Each number is 128 + 32 x the weight over its row's rms, rounded and kept within 0 to 255. Layers, rows and columns count from 0. The size above them is the row's rms in percent of the matrix's.

# layer 8 MLP up, 832x320, rms 0.0446, rows 214-262, columns 256-319
size [ 98  96 100 101  95 102  99 100  94  98  98 101 100 103  93  98 100 100 102  95 104 107  98  95  99 100  97  96 101  96 102 103 103  99  93 104 105  99 101  95 107 105 100 100 100  97 102 107  98]
[[177 152 107 186 128 179 148  70 158 111 152 121 116  58 107  83 158  97 103  78  81 147  67 156 122 154  79 139 151 155 101  85 153  67 126 162  74 107  90 146 158 134 131 126 175 128 160 127 132 117 159 121 193 110 137 114 150 162  68 147  23  89  87 125]
 [168  84 134 101 147 170 157 129 145 104 146 107 114 167 113 125 134 151  85 149 175 133 109  94 164  82 140 174  98 136 155 165 122 147 151 142 145 181 120 136 164 129 100 143 142 131 172  73 126 129 135 159 176 129 156  82 158 114 140 120 114 164 153 141]
 [ 58 114 105 103 204 104 144 127 104 153  78 129 131  73  45 191 153 126 132 168 147 147  93 145  96 112  85 138  95 114 102 134 141 100 148  92 160 188 184 140 172  81  98 150 132 112 141 187 130 102  65 147  79  80 163 106 120  85 113  98  89 121 137 155]
 [103 112 132 148 122 149 146 145 173  73 114  78 172 163 148 103 147 148 102 132 113 140  83 142 145 148 135 139 152 115 156 160 127 170 136 167  80 112 131 153 108 114 135 163 118 172 196 126  78  77 198  91 106 123 128 103 147 103 168  66 151 134 128  57]
 [113 153 126  72 106 165 140 121 128  92 120 119 167 133 137 135 111  91 123 100 137 119 135 144 122 163 106 168 165 127 195 119 124 130 196 113  99 137  51  74 115 131  76 119 133  65 160 115 124 137 132 125 112 104  71 152 138 155 120 145 130 204 102 156]
 [179 131 121 157 122 146 139 149 118 131  79 119 168 150 173 139 151 122 186 148 132 157 103  85 133 102 152 167  43  97 116 127 129 131 219 127 114 185 156  95 127 135  78 134 115  86 170  67 146  96 126 159 124 134 158  49  58 120 125 129 128 106 185 137]
 [161 195 111 112 166  94 171 148 120 172 105 120 146 155 115 141 149 146  90 104 111 109  68 109  92 108 144 139 111 156 141  67 102 151 146 131 154  85 178  52 196 148 134 174 163 123 134 157 113 121 132  94 119 148  92 160  98  80 169 108 170 168 194 171]
 [149 154 141 149 134 123 119 140 117 112 114 138 139  94 110  78 150 167  99 156 125  99 177 122 109  62 144 101 152 178  75 100 140 118 124 115 133 158 149 175  99 146 100 103  54 141 212 122 167  78 145  91 183 146 158 115 123 154  85 186 159 118 126 137]
 [132 177 187 138  81 121  70 138 121 122 131 175 156 129 161 173 131 144 139 106  61 121  87  80 172 109 153 134  66 135 153  73  77 154 144 116 114 127 110 145 107 132 125 180 123  88 118 156  69 102  92 104 136  88 106 133 103 104 146 146  48 227 123  77]
 [126 116 102 127 111 193 111  67 114 191 109 124 145 107 129 110 171 111 113 121 158 121 114 128  97  79 132  51 125  90 122 111  68 131 179 180 122 161 112 150 148 130  93 157  89 137 130 106 100 121 147 153 145 106 167 141  85 148  88 115 104 211 106 112]
 [159  99 120  84 187  97  82 130 132 108 148 116 123  87  98 107 119  95 168 104 200  91 148 137  76 122 169 132 128 170 128 111 130 134 131  66 162 159 102 114 136 170 135 106 111 131 125 153 123 170 112 103 110 111 141  84 127  94 122 121 110 119 157 145]
 [123 118 146  91 129  91  59  97  41 112 142 179 152  99 118  59 144 145 107 122 158 169 128 116 148 156  77 171 184 128 154  84 121 172 167 118  80  82 128  85 142 111 154 117 147  97 145  81 136 114 138  90 177 115 107 185 203 109 148 159  95 161 112 173]
 [154  69 145  98 128 124 163  85 121  76 119  88 147  92 169 161 160 173 138  84 135 174 158 101  79 170 154 135 173 107 108 113  97 104 141 123 141 111 136 135 102 168 113 115 103 102 170 107 193 154 106 170  65 132 187 145 163 150 134 161 137 118 101 106]
 [169 129  95 140 139  95 111 151 139  73 182 159 114 130 131 115 105 117 130 173 144 159 175 122 125 130  90 120 154  80 167  86 115 143 168 146  77 181 126 130  95 169 169 131 123 166 119 130 169  96 141 140  73 107  98 160 114  85  90 128 146 160 120 101]
 [121 118 126 128 135  71 139 147 118  66 122 154 101 133 106  78 140 148 107 162  84 123  47 147 128 120  97 164 198 105 128 198 126 152 139 174 145 118 132  90 127 131 130  64  42 158 123 106 157 101 116 162 130 138 157  86  99 107 197 101 128 135 169 159]
 [ 98 132 142 137 130 182 122  83 151 180 186 112  92 146 117 103 172 151 141  74 190 148 181 113 116 173 183 121 140 129 144 141 111 119 136 155 182 160 151  68 171  40  62 188 199 121 129  82  72 110 148 182 146  87 166  77 199 118  84 143 133 155 166 107]
 [123 192 157 117  71 116 118 129 107 160  78 187 145 197  78 149 160 125 163 171 136 152 161  89  73  88 168 172 168 130 124 112 131 179  80 131  97 110 164  76 157 128 104 124 197 120 167 100 106 173 176  38  68 167 126 176 208 119 174  92 115 121 140 105]
 [ 52 125 109 128 159 109 164  87 106 123 113 143 133 163  56 120 175  99 136 169 121 158  85 220 132  99 118 114 125 105 128 115 120 107 133 157 179 148 221 160 134 115 115 114  93 157 128 120 154 209 136 100 155 139  87 116  77 164 118 157 115 144 118 112]
 [107 145 168  83 116 139  93 122  65 159 158 131 113 119 126 168  60 108  63 132 116 132 104 145 128 136 119 166 113  71 158 142 106 138 171 181 127 146 107 119 168 114  63 108 173 115  84  84 134 106 159 141  79 140  88  54 168 129 125 147 141 119 120 107]
 [139 101 100  99 178 162 117  70 128 118 181  93 104 146 102 139 156  47 194  97 112 170  89 140 125 110  96  65 173 180  94 113 178  76 157 126 139 141 123  94  98 146 162 111 140 119 150  84 128 133 146 113 139 117 104 126  89 129  98 186  79 122  70 166]
 [ 89 162  98 145 125 116 161 191 148 148 115 147 138 109 118 143  91 109 183  75 150  44 156 159 162 139 127 119 142 159 104  64  93 106 129 143 128  83  83 117 138  76 107 114 145 109 125 131 129 127 145 167 139 142  90 152 138 117 113 158 168 137 161 151]
 [101 136 141 107 159  89 152 108  72 100 150 106  81 135 124 140 177 126 102 145 153 100  94 127 138  95 140 174 133 115 120 105  83 127 111 167 130 132 163 122 155 140  85  85 123 146 126 114 171 153 113  75 178 135 133 102  91 135 175 155 133 149 141 167]
 [120 122 163  90  59 140 128 157 109 154 139 188 174  85 111 115 116 150 145 106 129 120 103 122 112 107 154 113  73 158 106 109 120 152 123 110 162 125 198  72  90 158 134  90 100  74 150 143  95 120  74  42 153 186 136 122 102  90 123 193 169  53 128 137]
 [115 133 114 161 110  81 173 173 118 127 158 138 164 104 100 168 147  93 175 152 111 158 118  90 146 103 119  92 110 112 136 122  91 117 133 133 176 145  92 133 121 101  93 179  80  94 149 149 162  68 132 153 144 175 108 131 133 120 115  68 123 140 129 130]
 [114 135 141  98 106  86  84 151  72 113 133 108 162 146 171 158 103 114  88  73 109 135  84 151 159 102 147 126 112 142  51  90 119 142 139  97 165 117 131 144 160 197 106 150 146 117 169 159 159 146 115 105 103 137  68 113 134 172 130 162 142  84  88 170]
 [107 170 191 116 126  90  97 101 104 109 127 110 158  83 111 106 181 141 158 112 150 163 115 155 117 165 124  96  67 130 135 149 196 131 192 112 142 137 195 160 185 154 148 139  99 145  78  99 173 141 170 197 101 107 120 116 172 111 100 160  81 110 146 114]
 [117 162 122  87 159 108 110 139 104 213 150 107 143 138 121 165  52 109 129 167 164 159  89 109 167 169 103  81 136 116  81  70  77 131  66 123 128 116  88 184 127 164 123 133 131 131 157 120 174 148  80 136 108 161  87 114 125 109 127 112  92 149 160  85]
 [ 93 161 109 139 106 155 140 143 108 193 153 174 181 145 124  87 136 152 174 107 122 124 154 194 124 150 115  94 102 156 129 142 188 163 137 157 110 132  92 119 112 130 153 169 122 124 101 134 127 145 139  85 202 139 144 145 170 121 153  82 170 108  67 123]
 [164 110 186 153  81 168 119 121 154 130 145  90 144 155  85 158 130 111 152 114  99  50  80 178  91 159 144 153 163  99  82  89 120 192 146  97  97 160 138 118 178  94 155 135 134 126 127 139 121  98 126  76 169 165 173 119 183 103 164 146 155 113 151 130]
 [150 123 137 108 161 155  54  84 116 180 149 177 145 185 104 106 111 138 166  94 176 115  99 128 115 103 142  98 145 112 100 119  89 108 129 101 118 157 136  74 180 139  92 106 116  87  74 139 137 111 141 122 118 157  94 185 110 125 175 105 116 111 131  52]
 [119 164  93 139 151 133 153 109 141  74 132 192 107 135 106 176 165 114 106 148 106 157 141  69  89 172 187 138 129 135 135 118 139 129 115 131 129 152 136 148 127 149 121  91 126 151  86 173  77 124 139  71 132 172  86 123 125 147 146 144 133 164 156 119]
 [139 116  83 188 128 152  80 154 104  98 126  87  83  81 110 111 146 149  93  84 113 133 158 121  63 146  83 128 159 129  73 139  98 148 148 141 196 126 131  78 143 141  67 148 110 152 103 183 153 143 184 163 163 137 146  69 163 134 127 132  95 128 161 134]
 [ 89 112 165 144 145  64 155  80  97 166 146 176 119 125 171  76 201 100 137 120  96 101  84 152 104  83 135  49 117 137 147 113 140 123 168 125 157 175 104 139  72 127  83  82 126 143  76 130 138 134  99 158 130 142 146 152 151 135 115 135 117 149 179  50]
 [210 108 170 126 103 146  84 208 121 140 134 180 123  81 162  98 111 142 142 154 156 110 153 154 136 104  97 146 113 130 159 136 149 134 125 115 197 107 163 148 101 212 147 163  85 147 138  54 117  58 127 118 133 153 137  85  90 126 116 186  98 104 132  92]
 [151  63  94 124 117 171 133 134 103 128  91 154 188 156 121 132 149 108 164 127 123  73 150 111 148 170 178 198 136 191 169 110 148 129 133 149 122 102 141  92  93 142 153 120 146  86 149 131 102 148 151 151 112 113 134 159  76 128 147  90 115  87 137 136]
 [116 121 126  89 150 123 151  91 126  94  84 168 132 197 178 101 144 136 132 162 171  80 108 135 170 156 131 144 138 157 109 145 173 173 114 189 129 121  63 202 151 146 140  95  78 118 102 183 140 187 101 124 129 158 107 116  69 174 112 167 144 126 137  90]
 [156 160 173 165 117 151 108  89 129 118 130 124 140 114 115  49 139 102 182 142 135 155 110 171 108 115  96  82 168  94 124 138 133 113  83 162 147 136  59 163 115 116 213 113  96  74 121 121 176 105 113 100 125 105  99 150 115  98 102 189 103 116 150 156]
 [112 127 107 165 197 169 171 125 138 124 131  94  96 157 136 100 147 105 126 202 131 117  74 115 136  98 176 138 158 133 168 121 111  94  98 150 101 157 101 142  81 110 112 149 118 121 103 186 135 100 131 101  79 162 128 142 132  74  73  75 201 148 112 161]
 [154  81 112  81 153 145 103 140 155  89 130 109 196  36 122 187 114 142 166  94 124 160  87 160 115  96 101 142 143 134 162  71 124 156 121  67 166 115 183 118 165 128 144 119 201 175 147 105 135 109 113 148  67 130  91 112 105 137 105  46 152 152 156 151]
 [157 140 146 109 101 206 148 198 134 122 162 135 142  81 128  93 114 133 144 105  95 150  34 155  75 107 105 134 120  94 112 104 110 125  97  92 200 196 142 160  96 125 143  86  84 104 138  89 109 112 141 172 172 102 161 141 143 176 139 170 106 127 128 107]
 [109  98 140  55  57 175 107 153 142 103  91 131 169  76  87 110 104 152 155 107 172 139 139  96 164  88  77 131 122 124 150 147  57 142 198 145 130 121 140 147 124 116  96 138 120 105 105 127 144 103 145 127 118 119 131 182 164  67 178  87 101 130 120 137]
 [114 162  70 190 167 127 101 136  95 138 152 157 183 163  79  53  60 205 162 152 104 171 130  91 152  98 101 120 140 129 148 159 116 107 111  89 141  85 134 101 114 183 152 169 118 118 112  97 121 102 116 137 176 131 122 116 155 133 152 148  76 139 144 150]
 [132 145 138 159 189 143 143 158 124 114 122 129 139  68 118 106 122 135  64 126  76 144 106 110 146 126 101 168  81 144 111  80 140 124  48 144 102 117 151 123 133 142  44 120  92 157  84 161 186 139 152  96 106  73 148 131 212 181 125 193 174 160 112 101]
 [103 164 109 135 178 153 179 183 168  76 154 170 145 144 144 144 168 119 183  92 133  92 112 114 102 169 179 119 114 131 123 128 171  79  98 124  74 121 112 118 148 190 109 145 105 110 116 132  86 110 132 174 191 179 126 119 142 101 159 147  57 197  90 147]
 [193  74 145 144 158 175  63 129 154 118 128  65  52 120  95  84 196 139 138 169 118  95 111 109 178 144 186 148  96 162 123 129 122  71 163  97  84 124 143 158  94 125 134 105  91 128  76 145 104 112 137 159 105 171 127 104 122  98  90 147 139 184 164 119]
 [157 154 104 146 102 131 177 129 145 130 126  93 111 117 173 141 126 140 134 105 160 125 104 127 133 133 103 102 150  84  71  72 169 116 122  80 113 122 113 115 156 127 107 153  87 148 150 146 146 149 207 134 127 103 114 164 114 111  95 151 137 125 130 179]
 [ 36 106  79  98 114 171 133 125 125 104 115 129 119 198  91 142  88 139  65 115 241 143 120 151 121 115 153 104 129 132 119 175 113  96 129  84 147 147 147 159 122 156 158 115  73 137 146  83 128 138 127 147 153 220 174 129 114 160 146 120  92 146  39 118]
 [101 119 114 109 176 104 143 177 162 141 169 102  96 107 158 146 125 107 170  88  56  63 140 143 103 161 121 119  77 103  82 179 115 170 120 157 117 175 147  98 132 197 149  98  85 123 137 133  25 176 153 204 137 175  83  99 148 142 159 130 134 117 191 110]
 [123 115 128  82 122 162 110 160  70 191 109 149  83 152 175 140 142  93 180 131 133 219 185 149 104 137 158 165 130 152 168 134 115 171  80 125 110 132  92 106 112 187 135 128 137  45 114 142 110 117 101 153  91 145  91 135 100 122 114 121 127  94 114 112]]